Part of a small language model's weights: 15 layers.
Each number is 500 + 25 x the weight over its row's rms, rounded and kept within 0 to 999. Layers, rows and columns count from 0. Numbers have three digits each. The size before them is the row's rms in percent of the matrix's.

# v: layer 3 attention value, 192x256, rms 0.0979, rows 140-191, columns 128-255
# o: layer 3 attention output (transposed), 192x256, rms 0.0851, rows 140-191, columns 128-255
# up: layer 3 MLP up, 1024x256, rms 0.108, rows 0, columns 128-255
v140 101:499449492475528472474502456471482497493484516479489501461476522477455518571504487511484493505486495489510466488494467492514538468496511514483460506502523468526508488486512492488505516510472531531478490472515484549496528487487494495506519495506463517502551538499541497507528497458522485502462487458515482516464513526489505481471479565517506467488524493468476490480481453497574454447466
o140 100:497508529477522509495454498455560516549501479500508522523480505531495518480499496546459436506481509494483505505458511517522511490491471513488511525536465492495512473508474519522526494486471532481488500498494483492505503459503497543508514544575497496495447506518521499446522520507452536533531513555471485523482488512504488478480518506517452506495458460496503543509566506505472552521454
v141 113:518474517495456508488495514494495523554469498521485546518476489446533494521542501505466435494488495529478540487471474490466470503508524450519494464464485524511462509501525483529509506515543535489523497505531512437496503483469531499516481479490536532486523521464509506526476495478512555494461465464456548530486526500484522461517525493509510475542449505490520535539552536496494491530514
o141 110:487549492502483483519511502536469506500509524443505536521500445522495518525512476483527497535489525517514491484492505497507543527505507561451486501485496534516490466474526516508484541486530478492510549516491497528461527503525527509508452519468493502513485502503483509505527487506494489501456408467507538489523473496524525505523528449496493539493491516521482495497504515503508455465486
v142 105:474525507482559461524495473510458490502494464477527498553481545478521544456486505486559536453510530504512477495468519495547529446505505517493506480452465529500465481515510540493471508518516523505475445536518499490493483486475498508503523492498489474519471487469487504496567496498490490492481492475501510513457508468505489504493492520529519538476479492502489504514494502507470520513510
o142 099:480481482500496518497470511491507538508485540495480475498536541445514519547502507492462516498450481467556517538481521507513499506509478496503522492508509507500510488502480506473532453482516485497489496479521519516459515473506471496478488545469493483469530486474514460500516492495516531478513490497516498492516475521506524441503497459440500435461489471535484521484526529463478463528537
v143 099:448452486474521479485444483464516492512491450505492537471533491525525539524492494531523471527544484491495460457494498482510504480530513529525493497509448457521567539471456514524466511538477515499486520495536440473492537501497454508535468501510487471505508491490522524476467512531491499488449509532506514529498504469469496501515525479510468530524525467510517466503473480534517529534497
o143 100:470515451511466464495520526482466486510481471546493466478466499527522459516500510518522501523477567524505507529516511489504508512466500476498509455463508493517497480458533514495513513442562540474505506493462506511521461510488485482494494507527569540468508496497538470524491491475511516549497511493487487460457522491463502499508466507464495488469506504464483531505539468538487501495494
v144 102:507483512479470511482484467483495518522490558490463452530464477496502488532532530483497530546450519541458466484548520500522519482543526506491505520478506518540517501477495484483453495470495527488521526507491534517514551495513523510478493461522501495510496534477480468486500499501472495510498521506488540487527530501521473485485524471478516513526512517517506504462521499541499535503499
o144 101:518533481501500461490540479466488481463508482484488539454496492466528559533491461486523501547549525480522472523464493464496513541531488521516537471501471506529456510512517507501514538508439502537480539499503484498463544502497491473516528499518531542486458494528500491532498430494455506545515463487526518467496487504509488499537496517525507490500556504477482511494520472513484446492455
v145 095:499519499494504530489518475497433509523469481464525495476441468536498523526456466470480517498529484505530510485547516548519470500508501481498469471482449496495504498513538517466466524464519496501505485495501508492507482522491481490521487491529517495517473490510487477490509477486496506495513499510525516490507533474483516502543500499475515463504480501476447525521548438483491463464508
o145 093:494502473483478499538496463541525504496517472526533481465533531479530465501523517486518485498495536473500508515520486489469493512523490483504516479518532478491478497474518479535485500456528572507473483488492514518482498451513507544477494540508479468492487524486468517504486447486518470509528482516524491533519518478540532492563526465493468505520468498482492459495478489511499488487499
v146 100:493475507544511484515473453500481424483490511504466474487512522527498481500527508468519523498464544504515478478461450508498478507526449492507464496489458482428488505499506505546430470505511494482511452471464437480481485514510513493522461491503511499519508461494547505542462502506501502473488498472488504486498544499466491500514479494476494553509474510510520481511480464537475483504499
o146 099:473529517484496442504496525500498517523525526492508501493486521455525478482491502487477485447508501517507504490503506502505568544505502538558496478517530513468452506540462464493512534530514455491502539518502513517510496464507480548451491527477484472549534471485511476546507511465493466508509505521474496528467498483482511531500504502508490489508539454477509504487472527489517540450515
v147 107:517484521484523497519475461502515510476496469497580504524516469507479512513508517461504479524517490528452489457457515492492504464546501464506506494440536486526514531549502551483497494473519503461518516496488517530466481488512535483505454489471491467517512539479497493508519506464515507515450500472485553488496510465520535538531487481528493504479520499479482493526494470512478529506511
o147 106:512511530505461527547509549524500542532514529506471513509491505477541493483465503501481504533529529515486510490463485501499547537558509463519530495489513493545499499458560478549491508469495515501521537485533462518503537511536479489493523545518500505528503524490516464494490536476470492519510508451507475538475484503534499532492527494478483480498518492506511512494482501473475493531473
v148 103:477498524482473522447490528557473479477492466543515509452472461445529514484499509516496479467454436512505537529507504515534474470547537470491512499518539497497521516511491473499504509480488521505525500497518531477517460567492498507496521500515450481519512473565521511505489553507496509475527507519510497475532540489503531469473532492467537486467493461506543499468514549493511481540493
o148 097:483461505539509489523485508468513509495454473516540511535504491498503519524470491551510501510498483500487513517508519480477507476527460470508511517500488522488503475528484535495538479499514508459517475467506515482487491505487529498484465515466474496506503477481499513475507432457520511495504476508520517535466474494505467483525524548480507513475523530520475455491573480477496540477517
v149 096:488552481507526499490507528476504526514506518471508484481464480505515523510503491478499502488523483500468524469520500499520517554521463484478505478498477448492509523540491484470489509508522518507451465465478534554506466481478468488527494473493487538513532468484458477470485528545488491517506482496501487518501473477482496504516500486512507473532498529507515488516514485477528500474477
o149 095:516448530514490511527521440470501522506497512470514536513459514517512509461474491490479498504480495511520509504489502500521502498499548479504459506480448524494492497485517505508497500474453503475551504489540493528516492453549527486486513488472533442481524539461493517516501475487528507506501549515490496486492509528513530457467421508495515525492505500470497489495480472480525512430500
v150 109:459492488533511503469524461509517521517536485499471534476501496441526476490491463495471478488515517512471497527452506482504499493432552526439508502467475544488526499520471507468453503468496508471449493467483529515486484481523506508510503518495530526483521513484486507517488486532473556471491486515488538522501470475492469501527472500537534470540526490509523488496496479475489485502507
o150 101:482515517449491493525496503464482561467513526463466495494510569492463487495538539492498467527507490520473448493480525507512510515521469523480504478493543493500516502512522484544519519566518471498496491541481502491515517512517499468488480498479476529522493497482534504444455501496495505558507486514472512509479464476443501489478493504509548516517483496533466471520490458515486522524491
v151 103:514518527474444556505514502529509481538491480491451506522493536507531497491488534564487526506437555487501496440529505468523487488522475491489505477475509533505467502506522514488490459480501534515513506467503496525469444499499523476480515458487478519471488492510514525519479485500507484487489520503520491471478497478493558521505549515530505479499474516468521485501491522550590474502497
o151 099:502496484487509510517520484485493525520526492515474549479518471491502505494506497538507517509471491456492486516495532520495513532531494511519496436506483495468507510486506501557529518527488491499518491479517527489491498507500509530541465528517518542533451509537518481477539560506502521491513493494525503467526531517495503471563480460484522504482543499463526466501508523526468506531527
v152 103:511487502494519491507511497512527485527463484561503495527465526480491504501483554476488551497486481501476529486517504495495507517505473500509493479494468503475426471505516505512485479470522481490531496523502497545485489493510473516475488493438516498510475497469512463518427517518515489498504521517521509519502457493504425514493528543471508470521493493466478490465492534514478488469485
o152 101:480544481507491479475476536487485424538536535504504520506545471468481496513513503491489507476557484528551494482456504485477497501505533500474495503494497477493493550490470483512493479512493519509505454522486482505467519519490503511473477503507480461574477536493501511477562503482525521472457509515447499503502491508494488515468498477519482491541519498556458494511494495537517481478486
v153 095:455544488489479499525511482506494515519510533516501501498438530481526474492497485503535503488492473482494486503505517499543497488469510487493477423491535500481507515508488501551460502523482494486506489460492525524505485477497527464490488483485459479538489546535483496495512471493467492460477498486511522480516479463487502479475479517497494496490509474522468554485473526508482506523537
o153 097:536505523547496508504526496478495509501479486469451466504524557479489490467520506482481520543514527465578489523549546516495542459478515489519526521505531521493504498493531492511472498490474519474512536538503463509504514485506523495501484508514472515501510507493469541479525469562567533519500490518539496513526489502488503490514514534504563483514507485545510484541488471563506496487487
v154 097:474536513480504520544496458534517421461480505506490498559488505474448510524474524512547512502499457525475514512483497512523501487473478475460506542483524455486499477506461521457512552455532530501497555535515495465519494474507472527503497489491511520470470511476474498511487520522519480481487510484515493482488479517548518534486505491517479495533512506476503526545508483484501476523521
o154 095:513500464547492499540492522486498510525471524490517506462487541526492487532537503494457512525478499506492498537485483498474484492513503517477461499497488482526508510481473491462525512480475519504481500499478464482477543502514535489516519577537543481554534499522509527521506536493499490513524479491544487478557497451505518507513518441482524530502509473497502499543472479497463490509520
v155 099:522511519487506470536467514515431513561525504527502509522519523520479515467502503444481499494515528495483516491474496532476513478531451533485498478499511551475485486496487481484487495465540515484550554527493505493511503534487529519503487515532497550510502549500526475489498537487476528509475477526504478468492482524489482483498455462492519508481518483503547498495486519511534464482529
o155 104:478514474472545553479498496488514492448505511483469512512480502463533507502486505466428459526486474518543507502492506504462547499526465480497450509461465497489476480546513468502474505477489468520533450494535543460469524522465515454542490506514531478475511504511545515515506497491497505475516457548492479528482480446517495521487477517533487472541522525491494501485485479526487516508500
v156 099:477553506531456508507469482483523538483508482574517508530495480530497490505472475524497517513474529480493529489492509541511474510507525501450482486488488541484473526478519507510547511460466502483464557517498512519488507464516481502477506515509493545472478468502468470514574519494466489490513535508520514493510536499494512478435478498505526484503493544488492517459488532480539459490518
o156 101:477519482488515498493516519479546494507510490482496547497501477483471510522561519513455526530498474505490494484498506481445496483454518521534506510466502455546536507512492513493532505461500513483542458474541518471503540491523533507501493426512536489492488538513523493475467474512482523486513515476452497505519482465475504547476479528525531533530491521517530502497506490510514479525480
v157 099:519475520522495488496481509514480524486488492527513505483502497487523525521456490447545540544480523459498504487518487487504462509496515528498547526498474459512515513475503450529482512481496525520523524563473496466545525471517478482499549480537500497473473519543540543491503499548533533525486484487495515525469514471490458534509478489502480471479478508517473492461488486520524462497486
o157 096:508491454507497482512540491475551451481483548481541493467469523490501471463514496561512479523484468506497475493518522552467497504429459491475477504500530537494496489535545469503500523527573505482520474480534501484490428505486560496493515503508501524463498482533508513522462494520538462456496503497499535459521510522496510495475500462482496469492509514493521519488547456445517494490515
v158 103:516499450527530539518500501484475472450495502513494514493501469423482492492549494505514506503485513485470501521495532489495517524467512514502493523542510492533452466452473531464478500480519464482452512508480509488444499493492489490520512478502456518527509469493491508490503524507517516502466532463506461461528518496469461546537507494515451505470468456492490561474505494483526508473519
o158 101:471455497479520501443470488531535478549512483493501449505532540561469478456527513515478501476444502500507526503492488494517517476544479537465507472534538524495467539526492508498517500504470520478489516514504478526547467471490543518494486527473527496509480475519511510513473523478456552505520491497508523489451529540524522521479525504473459538503552468501526475520506498470549491485474
v159 104:470497525470485514561484524480480505469554474497486460516504485508459490482497540460472511532509490492513564501492485528474529454511482455470489473483502442487529509520473548527518513533531512517507524438527503493503531497494488504474491478539480518541515482488499514521499469536486493482510467510552470560443520546492478513504490513486504511486499509471551519514497481468495507510490
o159 107:511527490525504484487497542540499523494478510474515484494489519482528478533507518490483477505489513494486465498465481508498494479564491487537495512493487535495420507466530491482512476467516492530477481494546500512455507473469508477486525497516529464519527517509506560492502507482453454510508521473510481532473482442497495517483477494477489486504464506452524483527505492509463532515526
v160 100:520482450500513518488528525535504468494507494524470504491521505492521483509486477533499509476499475492460503488521520445524498498517477489417495505488510491480478487518497472531503515491492505459449501495504510456460499501519511525488467493522491447513497514472532534391482459551544503528478486493502476550562522512482502519466499481478499517518514494478534507498465484483488523466526
o160 094:517526514527521500518497545513569495478494501467502495478496549515471495489532516549524486522494510563486477539506543486536544505492524548521499517481486485544507509482509469490488486504464492473487493556443483496518498477547492501440485547454463510485522445509479532496553468506466497470522521542508491470443461519495518511487466514470504471507510496480498527497521502547450494533496
v161 100:510473496493507526532492510500520467480470488515495457478509490514496536481485508455499471514520495504494503456509424490511467501486505514510481434504485513508529491499513498508503464497516492517495528461455535488506499493518508515443451516500502487502513499479507496489526500483452501499479504512492507495540488502510477497448467504530488518514483502558533541481494497512506511486501
o161 093:523480521493487507483503503520512504543531498508530508556513496489504476506506457517540507486524504504527507483524499475496472532471500515528567514482486491488489464479535486498472543544487493469543464499487490501496530504499475508502509495556489503490547476514527469479502497465517488465503525460483530473479518476541501489546488507512524502511501528504491462550521553462458504495500
v162 100:539468491501493510495478488526496493524529490542478519483511498539505481500550525486464488505536505480506444508527477458469505499484495524513543482493520502523482538498469455488482519493505521503511449501524495527548511512524476488538455495483452533523508467526483477471513516478450512515520460472503493503469485528479517465492496492543489466494523516488500477544552496490470512514491
o162 108:502567492498504491479497453530471506508531541486487552474505470506488491541529495501496530517478465495528511498506488534493502513519518533498477475532479517480473481492523517514470529491520482483503507527515517508498507526503464515499503494458504510492514487524487471508489500498539504548500492478533554537505492501501450497492508511471482561548523474525543466531507482521518495482512
v163 100:501481499469528522470514486486504511505496535508482460504528456444471522499509470478516515484469489476486460526439449520466453524509473526504503511453465498570494531440507502476495535517516509525520469555509501482474509496513490498508477508518486488516489535526507525485512513474482449509500555501543503488494515504476501461480509539481492496503526477460495488531508488498522458465515
o163 099:506518524517523482469456487491527515484481533536544482502539508510523502522507488517478516479509511493508508493550576477575512531487480486496472501520497513512523463482521483487499506525510476509508524488463491486523523554495476466492501518478508497445489515523503504545490535521536528507513494571484495505494511485492504525495520479524489519456468468508500494524456533506515534517477
v164 107:500536489523541455519488496493495475496510525488503519506481511526473506494525499486470477476553492476493501452463551518500499475494495523485484510467501494504471460541476449533493504478506510506504482549512470525463490539484507518488529525541504511453522510493488501521483469502555450506504501496485509532466487568455500516514496487541455515497520471476471558479511514482451548485486
o164 102:495514528518476511511473481543529489515501508494482478522476495467509496484515502500491457526498509540525524528517545505511505507514545460513488518482483522510486475483477492516536499476510483497488458537512515519527515467470509508483494470508524498545493501546526480514470533529514553511507508464520452476476502521487515443452461501481531490492489509489512466535479479510474464514505
v165 103:548469467487535462508483514566523536531513540488517445524469488473523478525497490468517517514484536480554551438528514489523497499502508513537499495516489524483501489490470492486502540506503486500506472489500496551502481491518509510493481501492450479490505495538524508475545525472490501486535512527477520498498492495495492526500506481530516466498476538481553505531476481455501471485526
o165 100:461536484530482496506517497472506496498464503473501480502518498545446490500494489536494509532552510480418490521492500501493506501444515528535497529521470477495475532513513454512511555513500474498509484434532536503476518495510480493497498537512485520536517489483495449460524509505502529464511487533557467534516515481493535509511518486522496510470508476487505492514465512493531497508539
v166 102:480474485474470484487519491487517477481526457521549521506530514495497468524539501510536498522550477498512511510489457483458461475480490510531499472497488481526518538501488459551511499496509515505490510522524537479514554515448524462521468537519516511507486509513482544488542541493508492463477492489462527471484498485532541557523500503505512484519520512521529478458450504523531494507506
o166 099:547536528494455499492518467494517457504498492471507456474462498517458506535475467492436554496481541513528511494496509506504490542459463506488484533547502531535502492470532494489490510488468521493490488547525540493507510517515487495539510496501533499496528500525501506519488517494480427483535502499496523487521492480442463471510477504475496505449500502487538497512540529491489514511488
v167 107:465520481515507515491500524489498509515526483492458535495473572561520502539464487499516442472481479522519455487496493485470472475475499497538527530486499479504505544541529502499498489512462512504516508561507533509525523471513523489477504540475457483550517457491513496477492492493497553502510537504509532501486534501490512483501491543486509511485477470459496507509506504481518519548490
o167 101:505489524475527504492515512468500497496479522526517451513537488499491538554537500505509477525476524502534505479472526491513514493537503504488488490526471521525499502419516516512502497526542462462438461515517498489519458479494461518510461477492521480515476505474472450499478492539544457505455523443531495477441471494508514501488498491497552496490497497485491543476529524474479513494487
v168 105:489487521476544538552491491501513496483536528489524453542496469529480484473466534530510478495492499542550487516484461475516479474510510525507496491472521500517535514509520493520472517494496499537469482492503514472483480501522485476475514487554527495484470520553489458557470539515469493550471495499548506535482499525493489477494476532460572489475473482522489469480542494525519484480503
o168 100:489523501503483496539474478498530519532492524488487551508503489473524565526534465474580491539473472528501517513501548511504533466467524495508511512509476470501484493503473501530533488543496492492489500453488490481538548516472469481529502478489459486463474513495481512463468526473491485468487452534491491516492483431528513525492476503498487453483492529474513500517458512529509503499463
v169 099:528489516495488562545505507515508499509547548516481489494502481550511507512491510535505532507455470485510504473483472533493533489527516522483457480486521469490482477496508509563505509467510479495511530499504490549506521522498485496516518499477508463510477511474500505525487545531534494554429476502498486503493505508530514485528554495526499520508519553533472497499447530525478468518470
o169 099:437541478549475520517499523543467482487492473505510498555488496507467510508481505475494491514475463516497475487536510494473522495509531485526541506491492501493517499459481518507531502466477471488474476535524522491491483514501524516553524520483474505540520543542475448462520479476505486504472462487472503523514498517505481487550514510503477492512504506466524483479470495526453534479477
v170 101:495519459489531515523493537514482501532527483487524525492489502492479503487475498510546468494491545513510501505519560525483497484472441554487489483511522510498502460489487514500476483478547488481466523510498486488493486465454474502532496517511518494537468460469499511512535493459533519512508508487504502539510513457506474524485510582489512479534478541503472485530518457500458469529526
o170 095:478479495506512483488492533466510497521498477481512491507526509471511480470520499514441475474518472495519497512478488490493495470510541508483464486469510494491457518540522499520472528472528481477532490499495476526506497487506489513512502506551468503459530504490540438484539540500479441489552497526501496494447460495466505454464501493498546534478512537508545535504483519530473522503471
v171 098:499490515511478511567441534484495497498498505536495489501509540510471478528499508524493522486487522495445526471513471514479515467519509504492520473452492537502516498465528523521509508496476511461518507499483491460446494484515516520485482508493495540507463501515455488475542550505485546529490460519501504497509514495533562498477507505481491507493492524495479567463532505455525526495542
o171 098:517466517510459489513472482488446451493438469458559559506502488425527458490538475498502502514514496437542499495472485491515518504500499459533437516480496505489519476492505486472531482504512499506464492525537516476478540516522511504514528479517526541528483521501498460502508499519488477469517477494507498498480483489473496513489552476500493510526510497500504454537472481521479501500454
v172 109:481484498514506503480525465506485535501491502496494562525503516448523474515498531512464510584493526485546518507517486484507535473482487458496469491504533497521496547528539467479528510476527492512488487493512487553465521516507456477475497495529535478526491477448499498487457502486464462545532552493460531516536491492473495495509507479518495482511506531555448543512527522503522502497518
o172 100:541548471492509522535482501509487475516517528552488439480503502518490504466453474492517521501493488514484485485452471499520494485505477521505539481541542471466519501487499507542486492529491523488519525498552476512493509497505519478524478498498512508468500505501547533484513482458528498496507502495457493491485480507527530484492534510532528565504493492497522490525449475470540507503469
v173 100:511454543497495498502491470521518499556511475560481538529538522484493525481513504487503477474476519510520523488502511482507478486523475513513508466470492520515462510554515542479510476490533484523490495526491443495492496555458457512519496482490479487491497521549503539507473555534486506453515494438474510537507521507502494494496505509485521503469493512499507541502488499520501484496490
o173 098:520494456536486489482512511497473476489458461493510537476464477490516482497509478469529474520520510475519480539508562468484501530512465508496495501509525508526506511472474519535497532471542514494488455498470554494499470484496474517512541535472489493539492489522513478463525499524547506499492488473481516538513503477507513490475468457513508522511517508524568514550493483505481525523518
v174 100:511515526499474532483509503531494542482504474486476472495513508475532496443553535497535557478490499503526483496529501561495503504490528518537505516531525486517476520529489483520519542476497497515501525498483485489499501469476496493501501493559502459486479549475451519460491510492457511488527486482470496467518515455512497515529483516466476466512451490496475471486457484507477545484502
o174 100:502475502467485466501494511520492477516504522523468546498526515509502505530543482513511463486517466519481487511471504475486473444484467477493447529499511527497485484500501455538464486512492525462509526541518473475498484518520483474524472484527505552503521488497510512525467494482508535469482496517505520473496534528526499481553463542509498510487516531468518506501520512487485503496481
v175 097:490516521486453497507488523426504505495525486526496509514473459528450480470522526510499517531495499509496495468529483502494510491455474511504460497502502478505516513526478486492504532499531493489502499560496541443526490545503532472540483547533528502469520500505532512470504494490480479460538512519512502487457526525498502500472508496489455471527497464537529504485505467497506505473559
o175 103:536483488448519496512454490511498516497499484535458534494492510488489496513534518516506510475462509528494507502533519542491520459489518487455475487522512520494468474495466514548511501459467518477530492510495541551495522498506518512465497477490496500495472507523493469542487517481478512498470477477517482541528506452516466518535466511547500514526489520521467519461512487513496536545473
v176 101:465505503473467535484536521468492464498499537466469504498529507483495496523547502477536509512494503490505509488528495470528552462475479501490489468489477501535485502497511515492534511514493523504516513472504486496509480509509511490476511454477524454510513559484466488516480516523465477548501500503491483485491497533477547502455478491533465510501516446503515502513474485501497526485475
o176 104:500499549499491473477500486561514518511475475521474505470471508482515514446517518531496523501472506508517458544498479502471499513503501487507504512458435504459470531498479449469541483470524515448497547534497488477509489519509508486480457507546484517510459534470516530490514504536489529508480459494540483476521495555515462505499508531485487507469507467493486489507503480484501482514488
v177 101:488534529481487526467529525491498489476512481472495499505489462539512466476516505515518445482466484527494474510468493482503482539534551546509544478475503507484472523532485471484494537523544482532504449540521485484510522489508517505498496508524514545540533445462506482517493501504519487467548537486508544507521465508513482515515459486472529502497519547473528517536532464465499509530519
o177 103:442483477516475501482527505547425559494484518461478586489504491501484529464527480491471548543540495504521519515490489530471554537524483509484499519525533556486450484539516520515467507502521511480510528491472524493507485503528504536472524510495528495490500545526476487490475473507537481484505492580487478486519517482493474484482496491540522502516498515523454529472505520511528541483516
v178 097:474512574444505484528482480523476502511475497521536497506490536475511502492507497476486511526491527452524492503488467505487496522513492527479457574467505533442474513513527462488499478522542506476468533488549472528508519508515527520543527548525484538495497510503523509503473503511508487512506465505478492498472486503479521532486473515507501510470441537513500513543534485457507518541501
o178 096:498423525456488464496472495506496435475472550499500520486489490544499504487464513505470498475473468463508531531500454520472524494511437513523483470489496484501529515571489495512513479462523492513514479474483500471540523493478511525487470514536474474504484499533475495481514489522494498472500521524474474525471518510489519466480503558544468546515498440508495497484485545509470491506508
v179 099:503512503468486454473481527478466464493519522498477520482505532508513489533525478482458523452500475544486509532465471516537524540515527465508456538520530493543501468503503519523455441460511525497538546512530472488499487498487492544464468521492502494501519481483540543498511517488475522514494486492501549535467444530479538480522491463539513545479508552489529544480514498523470474479540
o179 095:505485481482491517514509513527506501514501479462547519496460453512547456479533489514488507519522482523524496552494534517521531495514496500505558486493463496504516533540512462504498487500442516536504475488545493505480490498432500477429478495485526465514515494516472451514542505512527449508491457496456489496529478531522509491463517522457483534469499519495518517486490453491480506461503
v180 096:499493525531502490522489491511525500492559498464506549496453570472467514538512473473492511480503507530455465527494503464540484535530497502510486484515515476502515436472531520511466539441516498464525524488473501462508490506474465495506463476512526503478565501543501500471496553531466478527453479520516496526519530492535530512499498488517527479521468514507541490544509526500534464527508
o180 095:488491442534520549466541538456491560503489472547480463512479501516521510470470484487494512512505540456537467522448511525487477457444530434497479492454478467475473517463508489529551481531477499527519502522532532495487551495517536456513496523467497492511482490473477502508497485497482507485545467496456561485482507458501511538499519471491509496506497504492486526501508507502482492482517
v181 101:486521516502475471524488472516487514517503529528485553517501505516488511504504477514523513520537459481486502504467481485473521493524486460464490477553550497517506550528469508460482481522506519476488487542495459526460548510501484513501519490531509534508493493499480530486458477518518509521481506461544474530558494501522500508490508460489517493503517492485493494452483503498512502528498
o181 099:495528468505504533501532511500469507511467490507469492487475475491454472507558504468495462542488471511500500483492512509520455511473517527486536487508511490496496539510501520478470480471507493494467475539442478518497459511492488477500467522539512481501530479518499514554492481487518475497497473496490479542445497488510551489458503504500482472517530546543517502526518464477482517478524
v182 099:498504513521459518468509479462457434509501459511525512551466496433536487523504517483483463458438508529506486489495520470517472486500526541553496527508507524561535525472488498476488516451546502514482464473468492504522467531496495492472523524496482504542466501481476467499530480489527498508495511530508476497518517464485461487492487493521535513489509508467502518540426465483515542479515
o182 092:468430483528510558496515492468540500500500508497536490520500550522489479487522525490526536514525485526480511533483517555510476491526472468542471503527556471534514480506495483525501505510497492476453523501538463492466540453450491489494454497544484538461512492487532528493497497511510486520489483523535521511506493524480509499502462476493497519500471451486511533465487519484528479466493
v183 106:532538485531500495494517507486525504521494512498525537476507474512498507510523485487539474510493512508477497477445505491509488497502499542489500494510525515473509516514481498465442493484467503568536470484532468488504515494479489544502499467484513491499471496519475490487497512532466539451501466535500486509537492507535502516550501517561510479490527527487488479521453490499535533525524
o183 098:480506520490437475514484493488455499480494492494469506514514476548496475505526487503473502554515526482487481519499509519481451533489542509504500507529556521463498536534516524503493494471564504533515514503499564526500477462488510468523527521513498532509488509491509493516515524504506502477511457541499508491460477459509462510485529519497542499491508473509443506497503464498477489482495
v184 099:459490521543517551459484489433517503538461503510498519517488465527575472505520503528447526481531491528519467451540509468523512470482475530518504500477498503512494509481538482497449540534471534495530449516510469516532515512524486508516506494493553536477489494519508465525523492525491499528542515483497507483519503496511520508519516504477521498505442514502502454502511513501496472540449
o184 096:496513503507520448485520494476468477512528512513457503483539488504498505515486510518483537507451470506454495483464508525535461520494495524491459517501526535469503471485460531539514464514513476503488521473535513528477533511496526535502469529502494550504534535503497560481491486488528450494490460510515511460522487500526485521530494508520457458487560518519498528524469507521519488502500
v185 101:546514524463510505483532519467493514475553479489494469520532462534488538524513470515493510467485526475471525472473508544510531548497459457510460481501481527500509483499472499482494449510474503546525484502513499516511489533537435478503470519485519564489487555513496485493524454507527491495473539464486575523493519542488477511499499480525522428490477475536508514508501506520533460532493
o185 095:480502466487505570500560476518542529525516502527512468474475484477491533474505517530508488496516520510466507532437519482519510494527500493515517522488520520478512488525478519513455525490518486516516512502521484499482482530524467515488500462451486523524477472532446468499511510525537510497520524446500528531507513494507517485534527494500468535485515503455506495543537499551531503494484
v186 101:464522495481485530517444495502492503495502452481457505501497458504531463440445515515489512478493538483453475509492481466497519501467519514504530487520515484477523471492480444515511500508514503528503506515469465504468528560508486465473495492501505523503511498517548530509515498496500463485494496500527524501520528522474481522528497549554543496485492501502500502500518525505467503478487
o186 097:498515516500473503504549503519532444465514510472506482514436470462524548512538490470480490502522472456507539513517509510531508472473523511502506504471548482487473493472498517516488513497495522449507489540529484538510476492497500489488476546519479511488501498516483452504484510496510519518507482507485503557547501481464529466514490527500497490539517485519494501507528502507546510493542
v187 096:512520472479493499510456463480553520465485508507462522485487507478469463493550558495515486519472500483493494516487480523452552508507496496547503482519445460498539511459531459514495491524542489486512499475491529496511470553507496441487511507498528475515478484506546470468499497494476536524462517472521510497492454490503514497503485497483553470522512465485523504470449533470492498509498
o187 097:530541454505445527479526508537457519510472496499537483552527498436505500550486486481524464489507476543498438519522474536539497503485477484515499513488521490492506507474447509478528510490477504465465528496528516521480492425503527485520458487513523466432544480477442480479515487540501485521529523489519517481522489483503496474508509518510504499503529516490536533465538524478510523453521
v188 106:475465530452492502454482471487508459491495534502465452515500532480473542505512475498558540488515453496484460508468518487497500502548505524465523492510519485457505472523504509490513512504532504499521514467472519521521510501493475488486508472516476488494481518461497469522499492485506506460522508484473493528489511528484519491508485472533511516518551498520498462555535503445496512472508
o188 102:537521512504470516486507455483484552448499501517488557498478505472514465513488507509482508540489534498522539503479494479524456491462494504507478434514534534501483489496534463517541485490438479508487460525482496507511481490494474496540548575496495480505514461527471534510485484509485550477457513514520512517484450545477462482501458460529479504488464531459468514452495502504483472519519
v189 088:519505456511495516499510471504499535551497520489558507520474506446533499504499557492540529487490511504515445475483461513548517467508514468490484541520477490496461476506503495541515549532499486472552553475480534511505479507487525492513492534512543476477453523497502512487517518524480497522513448495496454487496457479480511520494484511528543525524501494440542525477470492521461583506504
o189 090:501504497474488502504480481483527497519471489536488488524494514497534545487481498514487475521493532514496513504537484506497510471540513497540532487499508498512518498559527480462531505520528461512520512505508475471488523531473506497571479528467460587532516527502481509544474509516462497523528486468493500479480527516459525488534441491502470519496523573511495526463546509480503450510514
v190 097:498539484512544529516563487511499509495468479517490472540503491464507529514506493501446516462508510499470465495460484518509516486479470503508549463495480496474547515461455494517512546521489465508525558523508533488513523526571499516517487455488511491462544490523506496498503479537507508495498490475529511452525463443518463460521505521468519551526496512484477516544488487553469504511540
o190 099:454486484486519459517516493485528539470518469508501462496535452480481467523529450495516546514482530444493499481525464460571540490477539494494497522506488502515491494536516494500529487475522516495500501488480524485482477475507505492464496506478480520512522509495529518493482493486478475495474515512468513525490463551496467514495512521515492512466519511535509532469510514478492506496479
v191 103:481483494527494457503550490479484486552490532521472520510507459551470522492471465534500497516451535453514505498543469477483492477469518523566493505510471464507509473507505505495520469531462526492531459483548457520477454503494504454529557497492477532485518506490503514542498533515529540477519505508481508515502462485504499505538513487524472503511495536462500507524507481473454519490533
o191 098:470501526484508477503507484475501506546547496449527473476469532485531532455484474459516484466548451495441551488508557527533508482464516504442487501507485511484494475451493500488499450488516522486481491500483553476485487453490488526493501465532508485479487487541478472483499508473495507501507508484507508491527495476527565482451526502457493500474495483529497520486477483500477472503504
up0 097:503518552553537495517470496450483475516521507479520520478445500476507516464443466516492491507465497484513502469509468491501538562501474476506521443468509534509511491512481478503514532519507538508506487505522497502503474527495515511485502527556495516532429514486525511509502443489491549453480499467484538478514465463531528497472477551501461527546523512468467517518538484536486513478516